From a checkpoint of a small transformer trained on Wikipedia: rotary positions.
Each number is 128 + 32 x the weight over its row's rms, rounded and kept within 0 to 255. Layers, rows and columns count from 0. The size above them is the row's rms in percent of the matrix's.

# layer 6 MLP up, 512x128, rms 0.146, rows 401-453, columns 0-63
size [111  27 103 105 108 100 106 108  98 110 107 100  24 123  98 107  86 111  42  93  94 106 104 101  96 108  92 108  30 118 110 104  92  94 106 109 102  90 117 107 115  99  89  87 104 107  96  27 107 104 105 112  97]
[[141 149 141 115  95 144 129 147  93 137 214 147 123 124 135 123 122 156 133 202 127 180  84 118 105 102 137 114  82 180 137  97 119 124 130 205 148  99 202 120 133 116  80 127 121 131  99  92 117 180 145 159 175 129  72 144 139 161 111  65 149 127 157 106]
 [193 116 146  65 120 128 117 139  75 137 148 128 141 139 146 147 101 122 192 166 156 105 127 134 147  85  92 149 129 137 145  70 132 157 179 157 118 167 150 179 148 123  57 146 158 144  87 132 117 151 134  60 165 193 124 133 190 112 169 115 139 115  93 101]
 [139 190 144 116 125 132 119 159  96 112 121 146  88 181 170 117 163 127  92 155 116 145 173  67  99 172  54 120 140 131  98  85 129 121 202 111 111 152 149 138  89 165  98 167  93 118 129 103 119 136  80 132 117 113 112 173 122 174 179  75 108  94 135 110]
 [150 118 188 137 142 119 110 104 129 105 138 100 132 121  79 165 205 166 188 136 133  96 148  91 127 137 150 154 119 152 112 119  51 134 111 172 100 144 160 134  98 109 143 117 127 168 119 104 124 126 151  83  97 137  85 107 123 109 216 128  86  84 139 183]
 [160 136 127 127 110 154  88 156 167 112 110  87  87 124 120 176 192 126 121 153 151 147  87  66 134 106  87 142 158 109 162 113 162 115 103 132 131 137 144 120  94 101 152 185 104 148 152 122 186 136 159  72 118  87 124 169 139 158  88 112 117  90 142 113]
 [140  96 130 118 163 162 114 127 154 166 152 105 143 130 178 127 146 162 153 114 116 170 211 130 142  75 123 126  97 175 155 125 120 150 125 123  70 200 125  90 115 139 134 166 145 125  98 135  72 107 119  95 182 148  98 153 162 138 107 110  92 156 200 142]
 [148  75 173 104 165 162  98  51 167 177 159 109 153  80  91 157  88 154 151 157 160 121 141 148 131 139 144 176 135 180 142 145 125 121 226 116 162 147 103 121 178 108 155 134  83 152 157 153 102 125 103  92  76 120 137 135 140 145 111 127  77 144 104  90]
 [153 163 110 127 123 113 193 131 154 159 189 129 194 167  55 157 123 150 136 106 124 149 117  90 127 118 213 127 131 151  95 105 109 141 128 167  91 131  98 166 112 127  58 187 118 180 105 150 105 130 147 113 101 140 145 104  99 102 162 130 163 128 180 149]
 [158 109 160 158 107 133 136 179 107 122 108 139 129 119 119 119  77 129  99 154 170 137 130  94  92 140 164 134 104 136 159  69  69 195 110 141 141 117 135 125  77 130  86 149 125 228 107 173  67 118 214  85 159 127 148 151 146 127 121  86  35 128  96  97]
 [151 106 187 136  79 155 109 111 129 119 146 143 126  92 123 149  89  70 165 126 166  99 156 119 171 113 136 137 119 136 152 125 116 113 122 163 113 135 113 160 195 133 100 197 147  74  67 188  63 128 139  74  87 155 131 141 178 142  88 118 170 157 163 130]
 [142 132 148  85 106 150  97  95 116 117 102 104 207 148 107 174 105 148 173 151 119 118 128 200  98 155 160 151 138 156 118 135 167 193 129 100  77 148 136 184 160  99  33 200 134 165 166 175 168 149 127 119  72  74 110 126 162 170 175 165 165  79 147 106]
 [157 137 102 108 111 110 115  99 121 117 153 150 197 194 106 142 115 132 131 176  59 114 142 127  69 139  59 121 157 115 102 104 104 178 130 146 172 168 172 166 147  82 114 128 104 171 144  99 127 105  89 138 185 144 147 107 148 179 122 129 140 156 108 116]
 [212 117 183 115  79 129 160 166 137 111 136 104 164 163 143 158 143 134 154 149 149 121 148 136 159  87 103 145 119 134 141 142 109 170 171 160  82 185 162 151 150 152 144 135 152 117 103 162  91 188 149 108 182 143  73 153 185 112 176  75 154 117 140 112]
 [126 121 141 143 113 136 114 152  89  94 143 134 111  87 153  95 180 142 194 155 155 145  92 157 117 127 105 148 139 119 123 156 102 131 167 146  99 129 211 160 155 128 115 143 142 144 160 140  43 130 121 128 155 188  76 132 156 157 151  27 142 121 103 139]
 [143 118 129 104 170 131 128 147 158 187 136 139  70 125 167 193 125 131  96 156 111 157 149 117 138 130 121 113 107 189 185 129  80 113 193 161 106 128 185 118 192 163 125 178 180  72  90 150  77 133 127 107  89 116 134  91 182 160 115  72 146 128 140 153]
 [136 121 128 134 134 168 114 189 214 142 118  82 135  92  96 149 110 144 142 149 152  89  89 187 113  96 117 132 132 137 112  97 118 104 129 127 111 113 154  76 134 121 113 195 164 159 124 131  99 130 114 107 134 154 121  86 156 110 118 163 111 122 160  78]
 [127 134 145 108  66 107 119 152 147  84 110  94 167 136 105 120 105 109 163 123 141 165 120 186 147  71 115  71 137 138 144 147  99 156 163 170 119  70 119 157 215  92 112 166 181 137  87 162 179 147 128 164 116 120  95  90 184 119 168  76 145  73  90 150]
 [146 126 133 137 125 153  99 137 149 143 119 111  87 164 151 135 134 116 120 158 111 131 157 113 134 128 150 120 156 126 154  86  91 183 136  98 128 132 135 149 179  97 142 189 181 163  76 125 140 117 192  96  94 132 108 158 107 126 150  67 176 139 151 142]
 [194  89 174  97 153 130 160 189 142 131 133  96 125 137 119 134 164 106 187 187 152 121 125 110 148 124  84 149 156  85 133 112 121  91 190 167 165 130 113 163 135 113  94 185 115 150  78 161 110 145 133 125 131 112  81 119 131 110 145  82 109  61 125  98]
 [128  29 205  96 144 117 150 189 124 138 115 106 136 128 114 118 154 135 116 186 127 161 133 119 105 124 100 104  89 171 147 126 100 126 150  72 140 117 180 102 109  96  78 107 147 115 107 121 158 112 103 148 124 173 152 182 159 132 163 199 122 152 197 108]
 [170 111 160 173 120 139 133 120 166 110 133 170  81  83 134  87 169 106 138 103 197 163 146 107 105 168 108 117 170 153  98 128 116 123 197 103 133 112 158 116 158 149 170  97  78 159 131 141 146 139 171 128  64 119  83 164 108  74  74 132  77 107 147  96]
 [163 140 192 103 104 201 136 111 157 151 149  92 145 138 172  90 113 159 149 121  81 121 124 155 131  89 105 174 148 157 148 156 137 122  82  71  90 102 115 119 137 127  79 112 118 193 157 134  71 147 107  60 183  89 135 204 133 130 134 116 179  88 131 110]
 [147 140 142  89 107 167 160 126 139  97 108 149 121 147 131 149 136 172 203 107 145  99 188  80 203  54 143 110 131 153  89 138 141 139 139 120 134 134 113 116 133 169 109 179 163 132 135 139  82 146  88  98 117 180 102 131 121 163 139  83 139 140 127 115]
 [132 104 121 128  87 121 180 117 190 115 137 127  75 108 113 108 138  80 155 113 135 106 136 146  90 123 119 109  75 148 123 149 135 197 135 170 143 111 153 158  92 112 154 129 106 107 169 189 132 101 155 158 107 118 134 114 187 165 140  57  72 103 126 119]
 [169 141 189  78 165 113 172 122 135 140 142 172 138 151 155 153 137 107 126 128 125 108 181 104  94 124 126 118 154  92 109  92 110  94 111 148 108 158  86  99 104 149  95 143  85 117 170 123  88 126 119 137 110 164  86  93 126 154  91 196 104  87 135 165]
 [174 171  97 143 122 179 121 136 133 109 155 124 164  99  70 142  89 110 137 188 173  96 133 105 134 132 156 184 126 164 103 100 177 175 162 136 172 209 164 139 114  61 113 117 110 119  76 128 128 154 130  87 185 119 148 154 175 143 139 168 129  76 141  55]
 [181 125 169 175 107 131 219 150 106 139 174 151 132  83 132 147 141 107 126 115 188 133  78 128 157  59 167 142 142 184 128 153 164  93 156 133 113 179 157 162 143 184 102  97 150 142  84 118 155 180 131  90 125 103 136 103 125 100 114  93 121 157 105 106]
 [149 104 108 178 102 147 112 157 104 140 166 153 134  87 133 128 173 117 133 118  91 131 134 161 112  89 146 150 120 122 167 157  78 127 118 146  98 176 163 150 111 141 130 137 153 147 172 141  49 168 115 160 107 119  20  88 129 155 123 126  89 148 145 117]
 [202 127 138  75 123 147 153 136 171 133 142  88 111 126 104 161 128 113 132 145 172 159 169 111 121 119 164 116 152 136 133 124 108 118 138 134 106 140 146 166 127  86  97 119 131 158 128 161 115 151 181 113 189 128 131 132 140 147 169 108 122  63  64  52]
 [161 113 145 115 111 144 166 186 117 125 108 141 160 113 138 142  96 103 129 168 150 122 132 103 138 126 144  86 176 133  76 147  88 133 118 171 161 117 149 111  84 147 141  91 107 202 127 129  94 189 179 113  97 112 120 130 131 107  93 126 153 110 106  82]
 [150  62 166 137 151 107 136 121 140 192 161  92  59 111 163 149 114 106 131 167 168  99 158 142 118 153 121 157  48 143 175  95 107 118 162 137 100 123 150 159 150 125  58 131 210 130 104 171  87 122 134 110 124 143 132 116 143 170 162  82 158 162 125 150]
 [161 122 104 132 115 170 168 123 104 179 126  72 131 123 158 176 185 131 122 142 166  95 156 145 152 115 142 141 157 121 161  76  66 147 121 150 111 133 139 124 129 142 138 173 181  95 131 186 107  91  57 134 106 156 121  95 115 127  94 125 167 163 145 132]
 [145 126 157  80 160 119 107 174  60 109 140  94 140 148 149 143 105 170 145 126 110 137 184  94  70 159 107 110 125 144 131 135  97 181 156 125 160 110 176 128  78 107  98 152 107 135 123  99  80 108 207 101 137 180 102 112  98 117 162  25 160 173 116 105]
 [138  46 116 150 146 132 145 157  99 126 147 123 132 127 171  92 120 123 123 178 101 102  99 148  83 164 147  76 180  98 105 125 122 142 138 195 127 153 147 136 102 133 144 172 146 197  83  84 138 105 107 158 183 108  87  99 118 147 176 101 129  93 145  73]
 [149  93 168 158 135 197 127 103  94 156 161  98 145 123 115 153 143 108  62 147 135 110 140 130 143 166 126 144  71 152 133 137 146 106 142 108 115 128 123 156 219 142  70 153 126 172  97 106 119  83 184 130  87 159  46 147 109 152 181 127 125 101 140  88]
 [158 162 126  56 157 129 142 128  92 116 134 165  74 105 161 127 168 104 135 128  96 122 106  85 167  66 149 183 172 152 179 108  66 137 166 103 185 126  95 155  93 122 129 128 156 125 114 115 117 168 193  96  94 120 121 126 136 132 149  78 104  94 129 102]
 [140  71 184 152  98 183 145 127 201 133 148 127 109 131 114 110 145 197 118 204 159 127 102 128 182  80  97 111 148 134  97 155 102 166 137 116 127 153 109 105 160  45 135 114 126 164 116 167 164 196 136 139 132 141 151 142 168 154 121 120 173 147 114 129]
 [138  53 182  85 115 144 179 103 144 143  90 153  93 115 143 163 122 188  99 130 106  77 212 137  49 148 119 144 149 106 165  91 144 127 132 181 166 127 147 136 152 120 125 134 133 142 158 129 125 138 137 133 128 104 172  84 149 141 100 186 134  67  80  95]
 [158 112  93 114 119 177 183 151 106 132 124 124 156 102 132 148 130  89 145 129  73 122 111  92 118 150 123 139 137 124 138  73 102 142 138 194  65 152 154 129 169 150 112 132 109 184 145 138  77  85 130  79  89 158 156 130 130 177 152  92 152 147 173 170]
 [152 109 122  98  95 185 172 123 175  81 157 139 189 148  91 119 118 157 186  69 105 152 150 142 125 105 163 169 153 129 111 107 110 151 121 122 188 128 131 153  92 119 110 111 103 108 153 129 145 100 124 158 110 132  83 149 129  65 128 105 124 118  92  47]
 [146 148 132 126  89 186 120 186 124 171 175 163 173 104 179 121 119  75 139 149 181 144 107  92  70  79 102  36  96 151 132 109 111 100 170 128  95 139 179  90 137 127 121 146 160 119 171 193 109 112  79 145 106 111 159 147 155 163 121 107 119 138 131 144]
 [143  93  80 129  77 118 135 154  97 115  97 113 123 136 154 110 113  67 171 149 144 117  97 127 108 117  89 119 150 130 155  77  61 122  94  75 108 137 143 136 149  58 128 129  90 130 123 151  94 134 221  92 160 112 110 139 166 113 143 127 132 135 136 139]
 [137 114  79 115  75 156 101  95 196 128 123 139  79  89  88 143 148 113 115 140 105  84 154 197 128 120 138 117 159 138 143 137 141 130 126 159 102 146 165 104 159 123 157  97 138  83 101 167 113 165 136 127 151  98  30  99 139  88 128  73 152 167 166  83]
 [179 172 170 126 112 159 135  86 154  95 144 146  84 122  77 104 142 111 151  73 150  34  73 153 178  92  67 122 119 172  73  75 136  99  89 118 110 192 154 104 127 138 130 122 198 117  70  81 120 125 106 143 162 104 159 100 110  99 115  81 187  83 114  91]
 [143 120 120  91 114 129 103  43 108 107 211 127 130 158 186 160 118  67 150 134 154 113 104 152 127 125  83  97 150 162  93 118 110 151 130 160 122 136  98 110 170  82 156 154 142 172 132 153 128 153 152  87 122 121  59 142 130 156 130 120 168 146 144 101]
 [151 119 166  83 119 122 139 155  87 110 161 106 153  89 169 132  80 142 125 123 129 131 139 156  77 131 104 121  72 117 124  96  87 127 118 122 140 144 143 131  93  90 147  74 105 144 156 107 112  96 124 159 114 115  82 160 171 150 126 130 100 108 106  99]
 [169 101 119 118 121 162 177 118 141 147 126 162 132 125 141 187 130 185 164 178  91  60 141 107 130 149 141 108 123  94 160 142  86 126 142 130 105 153  95 110 107 118  46 139 103 177 138 126  73 201 104 148 130 146 135 118 113 117 129  90 114  75 123  74]
 [222  87 145  93 124 123 207 153 105 123 134 137 147 134 113  84 138 154 157 155 130 132 104  58 113  98  82 103 105 180 108 125 111 172 161 158 159 132 166 187 111 128 130 180 141 136  86 169 114 106 117  87 165 162 144 164 163 126 151 119 135  78 149 104]
 [152 102 162  68 144 116 127 127 183 139 108 181 158 130 181 104  81 160 141 132 105 155  92 147 108  77 116 155 122 128 102 110 161 181 193 121 117  85 106 163 128 126  71 169 109 131 167 115 116 161 141 131  85 151  96 113  95 142 114 152 138 147 158 153]
 [133 114 125 114 180 111 131 134 103 150 148 132 123 130 101 102  79 107  96 131 148 132  83 119 108  96 131 100 147 187 116 137 109 210 124 172 161 136 191 143  62 122 179 178 180 210 118 120  93 118 146 105 118 146 117 183 153 132 194 102 149  80 116  92]
 [159  89 141 142 133 139 150  86 112 123 160 106 137  96 132  89 103 159 173 131 110 115 150 147 111 142 113 160 104 104 104  55 165 143 117 147 114 143 132 164 118  98  74 189  76 125 125 115  27 163 140 114 125 162 175  85 121  83 113 101 109  96 163 156]
 [154  84 123 119  87 105 157 116 162 165 159  93 117 169  67 179 127 189 125 109 122 154 114 162 121 143 107 143 139 126  97  96 140  88 124  62 100 132 116 122 168 118 107 145  83 125 125 109  96 167 103 102 119 184 142 100 142 158 220 109 199 118 143 116]
 [138 136 157 124  92 188 131  97 184  87 194 152 106 174 140 108 145 181 156 153 160 148 157 189 130 101  78 167 167 110 144 138  90  79 149  90 157 147 101 130 180 130  66 113 163 178 111 140 100  98 132  85 168  72 152 173 131 176 151 127 179 127 158  95]]
# layer 6 MLP down (transposed), 512x128, rms 0.139, rows 401-452, columns 0-63
size [107  22 101 104 110 102 107 108  99 110 105 101  25 112  97 104  87 110  46  92  99 101 104  98  99 110 102 108  30 117 109 104  92  96 106 106 104  93 114 108 114 101  90  92 106 107  96  26 108 106 105 110]
[[141 132  70 151 125 174 107 102  57 142 142 130 170  64 131 189 152  98 102  86 177 128 143 109 118 140 139  99 130 155  48 155 147 132 106 139 137 166 141 140 123 109 129 111 199  99 142 146 202 115 135 142 136  93 127 178 150 128 158  80 157  97 120  69]
 [180 102 132  90 164 107  94  87 170  81 124 115 119 114 118 120  89 118  78 143  77 156 140 130 133 100 122 168  69 105  98 215 171 145 162  94 110 194  99 164 140 166  81 118  90  69 183  92 135 147 120 115 188  79 110  77 132 143 112 204 109  87 134 104]
 [ 60 147 117 149  90  93  44 106 146 135 134 147 138 123 150 115 127 146 108 142 172  68 175  53 118 130 180 135 163 139  96 162 168 120 175 114 112 139 122 149 132 133 127 154 124 130 200 160 156  95  82 120 178 141 169 157 100 169 125 129  83 106 106  58]
 [ 66 133 117 103 137  94 200 164 172 136 118  87  91 131  92 153 141 102 178 156  88  60 115  96  91  94 174 199 133 127 146 120 164 176 132 151 137 127  79  85 139  36 147 128  33 161  95 146 185 125  94 124 138 131 106 147 139 111 188 152 130  75  96  94]
 [134 139 172 119 122  92 129 109 107 148 144 111 152 129 161 147 166 142 137 139 126 144 141 123 159 158 152 159  99  99 135 133 133 126 133 102  68  88 148 125 106  58 138 143 111 116  63 109 152 106 155  89  67 157 125 128 131 105  90 180 112 120 140 149]
 [ 72 113  81 156 141  91  90 138 114 164 131 161 169 122  79 163 136 113 126 171  95 152 117 134 137  89  65 120  84 120 121 160 118  79 146  94 149 138 152  93  90 108 146 133 174 110 121 164 122 127 153 115  89 137 132 107  58 139  82 107 160  80 145 189]
 [109  94 157 125  76 151 150 110 178 145  91 130 149  78 115 155 122 144 118 155 113 142 113 159 104 168 127 186 155 158 169  47 119  76 131 146 131 103  60 148 148 100 181 120  87 128 122  99  93 156  98 113 145 138 149 108  52 168 141 144 138 165  70  91]
 [ 93  88  73 110 149 153 114 138 124 121 151  80 138 127 115 160 106 151 167 161 118  90 176 113  85 128 157 171 159 140 149 153 151 102 131 138 139 125 121 189 149 133  95  99  97  55 155 103  85 147  74 118 122 120 168  90 189 101 171 138 109 134 109  54]
 [163 112 148 103 107 119 135 100 142 126 172 142 154 118 115 171  86 140 120 121  71 111 124 204 126 114 129 127 143 173 111 130 208 144 126  76 136 145  83 124 105 103 133 106 121 175 150 110 122  87 116 190 152 145 107  99  87 140 104 101 125 106 104 147]
 [ 43 129 138 142 115  84 114 134 108  72 157 107 132 126 129 111 103  72 153 100 146 140 134 112 153  90 131 150  97 109  99  97 111 140  77 162 118 104  60 131 126 162 124 144 160 118  95  81 129 164  86 110 142 140 190 138 161 118  73 192 106 201 149 130]
 [ 78 169 143 144 104 128 143 103 122 167  98 127  80 120 133 176  92  98 109 159 180 127  69  96 167 133 194 121 169 187 164  85 150 141  89  58 114 123 147 128  68 161 224  92  90 126  75  92 143 134 133 131 115 197 160 127 159 165 116 150 143 129  87 131]
 [ 63 136  81 159 136 132  97 133  84 159 127 111 134  90 151 135 140 141 115 118  88 143 100 106 117 117  71  86 153 201 106 102 124 170 147 126 145 128 108  97 132 110  86 159  95 148 122 140 109 112 152 118 161 147 128 156 105  93 123 173  97 109 102  53]
 [132 146 162 132 133 160 106 110  79 124 121 128 146 144 167 152 110 143 110 108 136 174 136  98 180 125  92 118 156 120 150  97 168 114 109 101 121  67  47 121 105 118 135 133  79 101 172  80 154 125  53 140  92 115 105 141  77 122 130  77  65 145 154 132]
 [ 98 135 105 120 131 176 143 129 144 159 165 136 128  77 105  93 138 140 108 154 114 165 184 133 174 171 155 107  96  53 146 148 151 103 109 142  75 185 191 134 129  87  57 125 176 152 142 148  58  94 195 157 130 119 115 153  94 106 125 156 154 173  64 137]
 [ 45 146 178  83 130 130  90 164 122 133  97 216 114  99 155 161 152  77  74 168 137 199 112 153 180 171 147 148 113 122 103 179 111 120 141 159 146 139 149 116 142 145 161 157  97 130 114 109 126 127 114 116 151  58  95 133 110 159 126 181 113 127  97 116]
 [ 98 137 111 170 139 160  94 139 125  97  82 117  93 140 112 167 138 110 148 138 122 182 111 107  92 131 117 169 149 115  86 167 160  91 114 176 140  86  90  98 124 183 164 124 115 100 138 152 153 145 160  78 144 133 150  90 175 137  99 233 110 121 136 149]
 [ 76 158 132 156 153 104 122 124 146 155 133 101 128  71 137 148 109 162  74 106 151  94 142 131  67 120 154 120 147 134 138  70 149  65  88 150 155 184 120  94  19 192 128  95 147 114 160  96 133 125 163 158 128 154 110 177  79 142 108 146  93 106 202  85]
 [ 94 166 132  75 105 124 145 127 167 132 110  97 106 146 132 151  60 130 111 123 145 104 155  96 142 129 110 137 113 119 138  58 108 141  78 132 104  88  91  90 151 149 126 138  72 174  88 108  79  46 126  86 128 127 139 162  33 182 122 139 146 101 137 126]
 [149  99 145 199 138 102 178 149 132 111 147 124  79 131  97 219 133 120 124  81 162 143 129 161 134 146 129 130 128 123 129 142 160 171 126 143 135  85  82  95 138 169 114 135 125  53 146 134 152 143 211  73 157 108  96  66 125 102 113 142  93 154 100 147]
 [ 26 183 144 101 158 134 126  78 117 142 200 168 140 168 177 159 154 106  95 218 127 167 123  97 129 105 133 133 121 183 135  74 128  99 159 132 144 185 144 122 172 122 111 120 146 158 152 106 106  79 133 144 117  92 139 132 168 147 141 157 182 216  99 123]
 [ 59 146 113 145 162  76 166 167 125 187 106  83 107 116 143 157 133 151 100  97 115 105 184 163 180 124 184 138 159 126 153 128 115 135 148 109 126 149  84 138  93 130 132  66 178 116 146 144 120 127 166 179 122 131 134 112  76 156  75 160  69 109  92 109]
 [ 79 134 108 123 169  84  67 171 117 129 135  82 106 202  82  93 121 143 103  75 153 143 180 148  83  61 122 132 143  52  99 136 159 140  83  96 142  99 132  91 110 147 114 143 133  87 152 143 177  94 160  91 132 131 200 128 136 145 122 163 111 159 206 133]
 [120 131  92 157 150 103 176  97  70 115 108 165 158 151  97 126 117 140  99 119 136  91 108 160 119 154 131  93 136 122 125 142 125 188  34 124 108 179 136 120 121 109 168 183 139 100 136 131 135 162 104 155 118 139 172 136 157  80  73 108 120  99 110  99]
 [ 71 193 102 115 149 101  70 179 124 140 135 140 102 169  92 124  58  87  96 131 126 171 160 112 120 145  85 177 107 128  86 173 146  97  95 135 145  78 175 134 124 113  89 144 159 109 127 133 181 136  59  97 174 171 138 128 111 106 106 104 172 130 142 158]
 [ 46 149 122 167 136  77 110  92 199 128 103 145 145 182 132  98 150 179 122 150 160 140 137 129 147 127 220 147  93 130 107 158 150 130  98 108 114 116  78 159 118 116 116 116  39 128 131 129  91 104 134 165 102 135 128  84  95  82 167  57 133 101 153 148]
 [146 213  92 114 144 100 115 167 132  66  84 120 104  62 126 114 107 122 147 162 163 125  89 144 120 182 166 193 159 144 133 165 152 185 162 112 191 128 127  85 118 133 108 123  73  91  64 109 154  84 181 107 131 145 149 139 102 129 114 133 129  75  98 113]
 [ 54 109  72  84 155 114  99 126 107  85 118 164 117 182  82  84 126 118 134 120 115 124  96 111 167 112  83 142 122  86 104 104 105 133  94  54  79  52  80 133 137 109 125 156 138 105  79 157 114 129 120 170 155 150 131 173 159 114 155 140 146 164  65 145]
 [125 157 122 101  89 141 144  74 107 110 175  95 174  99 124 127 154 161 163 161  69  74 167 103 122 135 123 116 118 101  89 153 143  59 147 113 166 115 154  89 125 185 109 129 132 100 154 143 113 132 160 135  93  82  79 114 129 142  75  68 144 124  90 110]
 [ 97 142 115 186  89 109 141  92 148 135  70 129 129 102 150 148 138 142 111 101 151 121 186  95  95 148 100 130 111  88 105 175 187 118  88  86 142  75  79  91  86 104  69 127 131 149 159  76 118  84  95 131 138 132 128 127 145 102 115  60 173 134 146 181]
 [108 143  59  88 126 136 108 143 151  97  82 125 156 163 119 123 152 126 154 124 140  97 124  54 158  83 150 131 155 116 161 117 144 119 162 125  94 105 123 114 151 174 185 154  55 136  44 142 151 121 131  99 129 124 140 125 147 152  90 107 146  85  81  98]
 [ 50 117 180 109 133 114 119  98  59 115 172 151 132 147 118 135 117 102  55 104 111 129 118 115 187 128  80  94 165 138 129 145 130 142  79 157 152 114 168  48 132 185 146 119 153 131 210 118 119  95  85 106 120 121 121 186 161 133 164 169 174 133 111 151]
 [ 80  81 116 158 138  33 161 139  91 148  55 193 112 100 102 129  78 156 108 100 182 171 144 107 190 120 159 115 142  85 178 159  77 120  94 137 197 126 143 135 106 131 145 165 103 120 173 121  77 172  69 136  86 121 116 119 128 154  72 161 137 162 121  90]
 [ 53 151  96 119 118 102 149  75 139 148  87 139 188 122  92  77 203  74 163 133 167  94 102 113 137 131 114  65 142 109  86 137  80 122 106 145  84 119 157 108 219 140 150 138 177  82  92 120 105 106 156 125 155 102 140 108 192 124  94 166  33 133  77 134]
 [ 36  84 142  77 140 144 118 129 203 126 127 102 109 127 147 185 151  63 119 183 130 146 116 170 110  71  83 140 138 115 141 144 113 145 156 110 116 127 128  91 130 105  92 126 158 152 130 166 156 138 182 152 192  74 133  75 103 176  54 118 151 117 121 142]
 [108 140  86 144 139 165  84 135 147 141 161 101 136 152 163 159 135 181  54 207 146 138 133 144 125 173 108 156 139 167 145 128 148 120  92 122 133 148 110  85 140 191 146 107 145 117 120 200 123 198 115  62 149 133 128 112 130 118 107 137 105 161 103 142]
 [ 90 151 101  94 141 127  87 123 104 177  71 107 138  37  72 121 142 130 121 133 116 118  83 138 153 107 135 157 147  91 154 189  94 133 122  99 138 148 137  41  47 140 133 181 150 133 163 126 163 110 176  95 108 159 124 116 116 109 119 122 115  94 171 130]
 [ 83 133 129 152 129 189 113 108  87  96 161 134 147 182  93 155 127 120 106 101 154 134 142 122 195 112 170 165 191 164 107 148 104 134 131 120 106 162 131 137 145 125 143 112 146 202  93 123  99  94 155 110 136 119 189 171 123 130 102 142 121 105 144 200]
 [ 74 118 137  93  98 161 169 161 178 132 103 171 107 130 141 118 175 119 130 158 133  76 196 128  87 155 141 103 174 103 112 149 170 124 124 137 141 107 101 164 141 143 189 157  70 102 155 121  98  80  37 129 115 120 163  93 164 165  41 151 101 126  80 135]
 [145 133 127 105 146 113 131 115 155  95 143 106 182  94  92 144 154 160 127  63  59  69  91  91  57 125 159 107 169 162 140 115  87 115 136 156  99  51 198  72 171 138 115 155 157 100 109  98 114 128 170  92 100  73  88  55 161 120 124 150 130  79  65 208]
 [ 90  77  56 146 105 134 140 120 126  92 150 113 183 180  93 118 107 152 150 107 144  86  98 147 149 134 134 143  99 117 154 193 146 120  73 179 181 142 116 159 159 142 105 147  86 133 164 138 175 155  37  93 174 178 179 121 152 146 143 108 145 117 131 151]
 [106 138 147 195 125  96 143 117 110 160 179 144 115 152 112 108 128 160 140 122 124 127  67 131  72 132 148 186  84 179 143 133 182  17 123  88 161 117 112  70  95 157 128 122 112 140 108 158 107 118 142 134 145 144 142  89 164 155 149 183 111 142 107  51]
 [ 39  83 119 185 150 118 132 147 120 137 128  58 162 137 114 139  86  80 151 185 154 117 104 153  91 166  98  88 101 124 141 172 132  85 132 118 190 171  91 160 108 138 142 122  92  94 171 112 117 117 184 122 140 137 101 146 155 225 100 129 134 188  81 117]
 [ 43 109 185 114  93 161 127 185 106 142 165  56 157 152 150 109 186 104 137 131 101 145 103  97 121  89 110  95 178 102  84 135  99 105 117 147 149 140  99  94 104 148  88 116 148  97 134  35 139 144 107 132 144 172 149 152 132 136 186  93 217 133 106 110]
 [117 111  78  83 133  82 155 116 116 119 159 141 125  72 113 135  70 108 133 118 114 187 113 101 110  94 138 148 113 119  73 156 143 120 117  78 159 164 152 132 133  98  82 100 104  93  97 135 110  77 126 148 118 145 124 142 137  51 199 111 155 145  98 181]
 [ 61 150  86  84 145 106  99 120 202  93 176 121 109 148  70  95 104 124 121 154 128 176 117  71 156 188  91 174 122 107  65 147 130  62 141 113 107 138 151  97 122 172 133  99 105 137 133 149 152 130 138 151 146 130 164 148  90  97 134 144 207 169 135 131]
 [103 152 141 157 134 192 178 141 167 125 193 153 150 161 139 151  64 124 170 125 158 145 113 124 123 163  94 143 143 146 144 101 188 140 160  96 138 164  92  59 160 159 175 107  43 164 158 107 114 125 137 165 161 125 152 114 205 143 173 156 126 111  90 108]
 [ 81 139 139 121 105 115 145 147  84 129 146 146 149 150 194 110 139 139 137  99  58 101 112 139  90 148 151 137 155 116  73 141 145 141 101 169 160 113 139 165  58 129  63  81 137 164  80 120  93 170 119 101 176 148 137 148 117 150 121 154  93 131 102 134]
 [ 72 139 158 185 167  20 130 100 124 138  75 101 157  98 114 155 135 142  92 125 100 121 138 116  86 149 153 120 134 139 132 132 170 130  89  47 116 172 145 127 156 142  98 128  88 147 179 163 108 155 141 139  84 103 133 132 136 152 119  89 136 149  96 147]
 [ 72 108 101 132 135  90  74 144  93 125 116 128 140 186 140  93 153 136  96 140  75 165  86  91 125 119 108 125 105 139 156 138  61 148 128 105 157 157 113 114 161 168 115 159 121 116 122 201 143 137  85 153 150  47 100 122 115 127  95 105 133 155 109 133]
 [183 105  76  98 158 120 196 144  95 138 117 104 160 169 129 129  99 128 118 114 137 136 199 144 145 173 151 128 101 159 171 115 193  55 166  91  82 137  91 116  65 109 106 119 137 135 105 102 114 154 136 115  83 164 103 118 113  88  99 109 179 114 131 116]
 [ 72 191 115 126 142  98 149 108 131 151 135 125 108  72 112  65 125 139  90 105 190 161 128 133 149 113 174  95 122  67 135 124 139 108 131 132 202 107  98 130 113 121 137 116 138 118 136 128 134  32 157 105  81 104 158 110 192 119  91 188  62  93  77 172]
 [101 119 133 132  94 155  80 116 108  98 119 156 111 108  77 122 166 139 118  98 102 150 138 154 111 162  86 132 129 112  96 128  97 138 132 139 100 125 123 111  64 119  83 174 128  62 148  88  79 201 145 157  98 162 130 110  76 140 109 150 138 143 119 198]]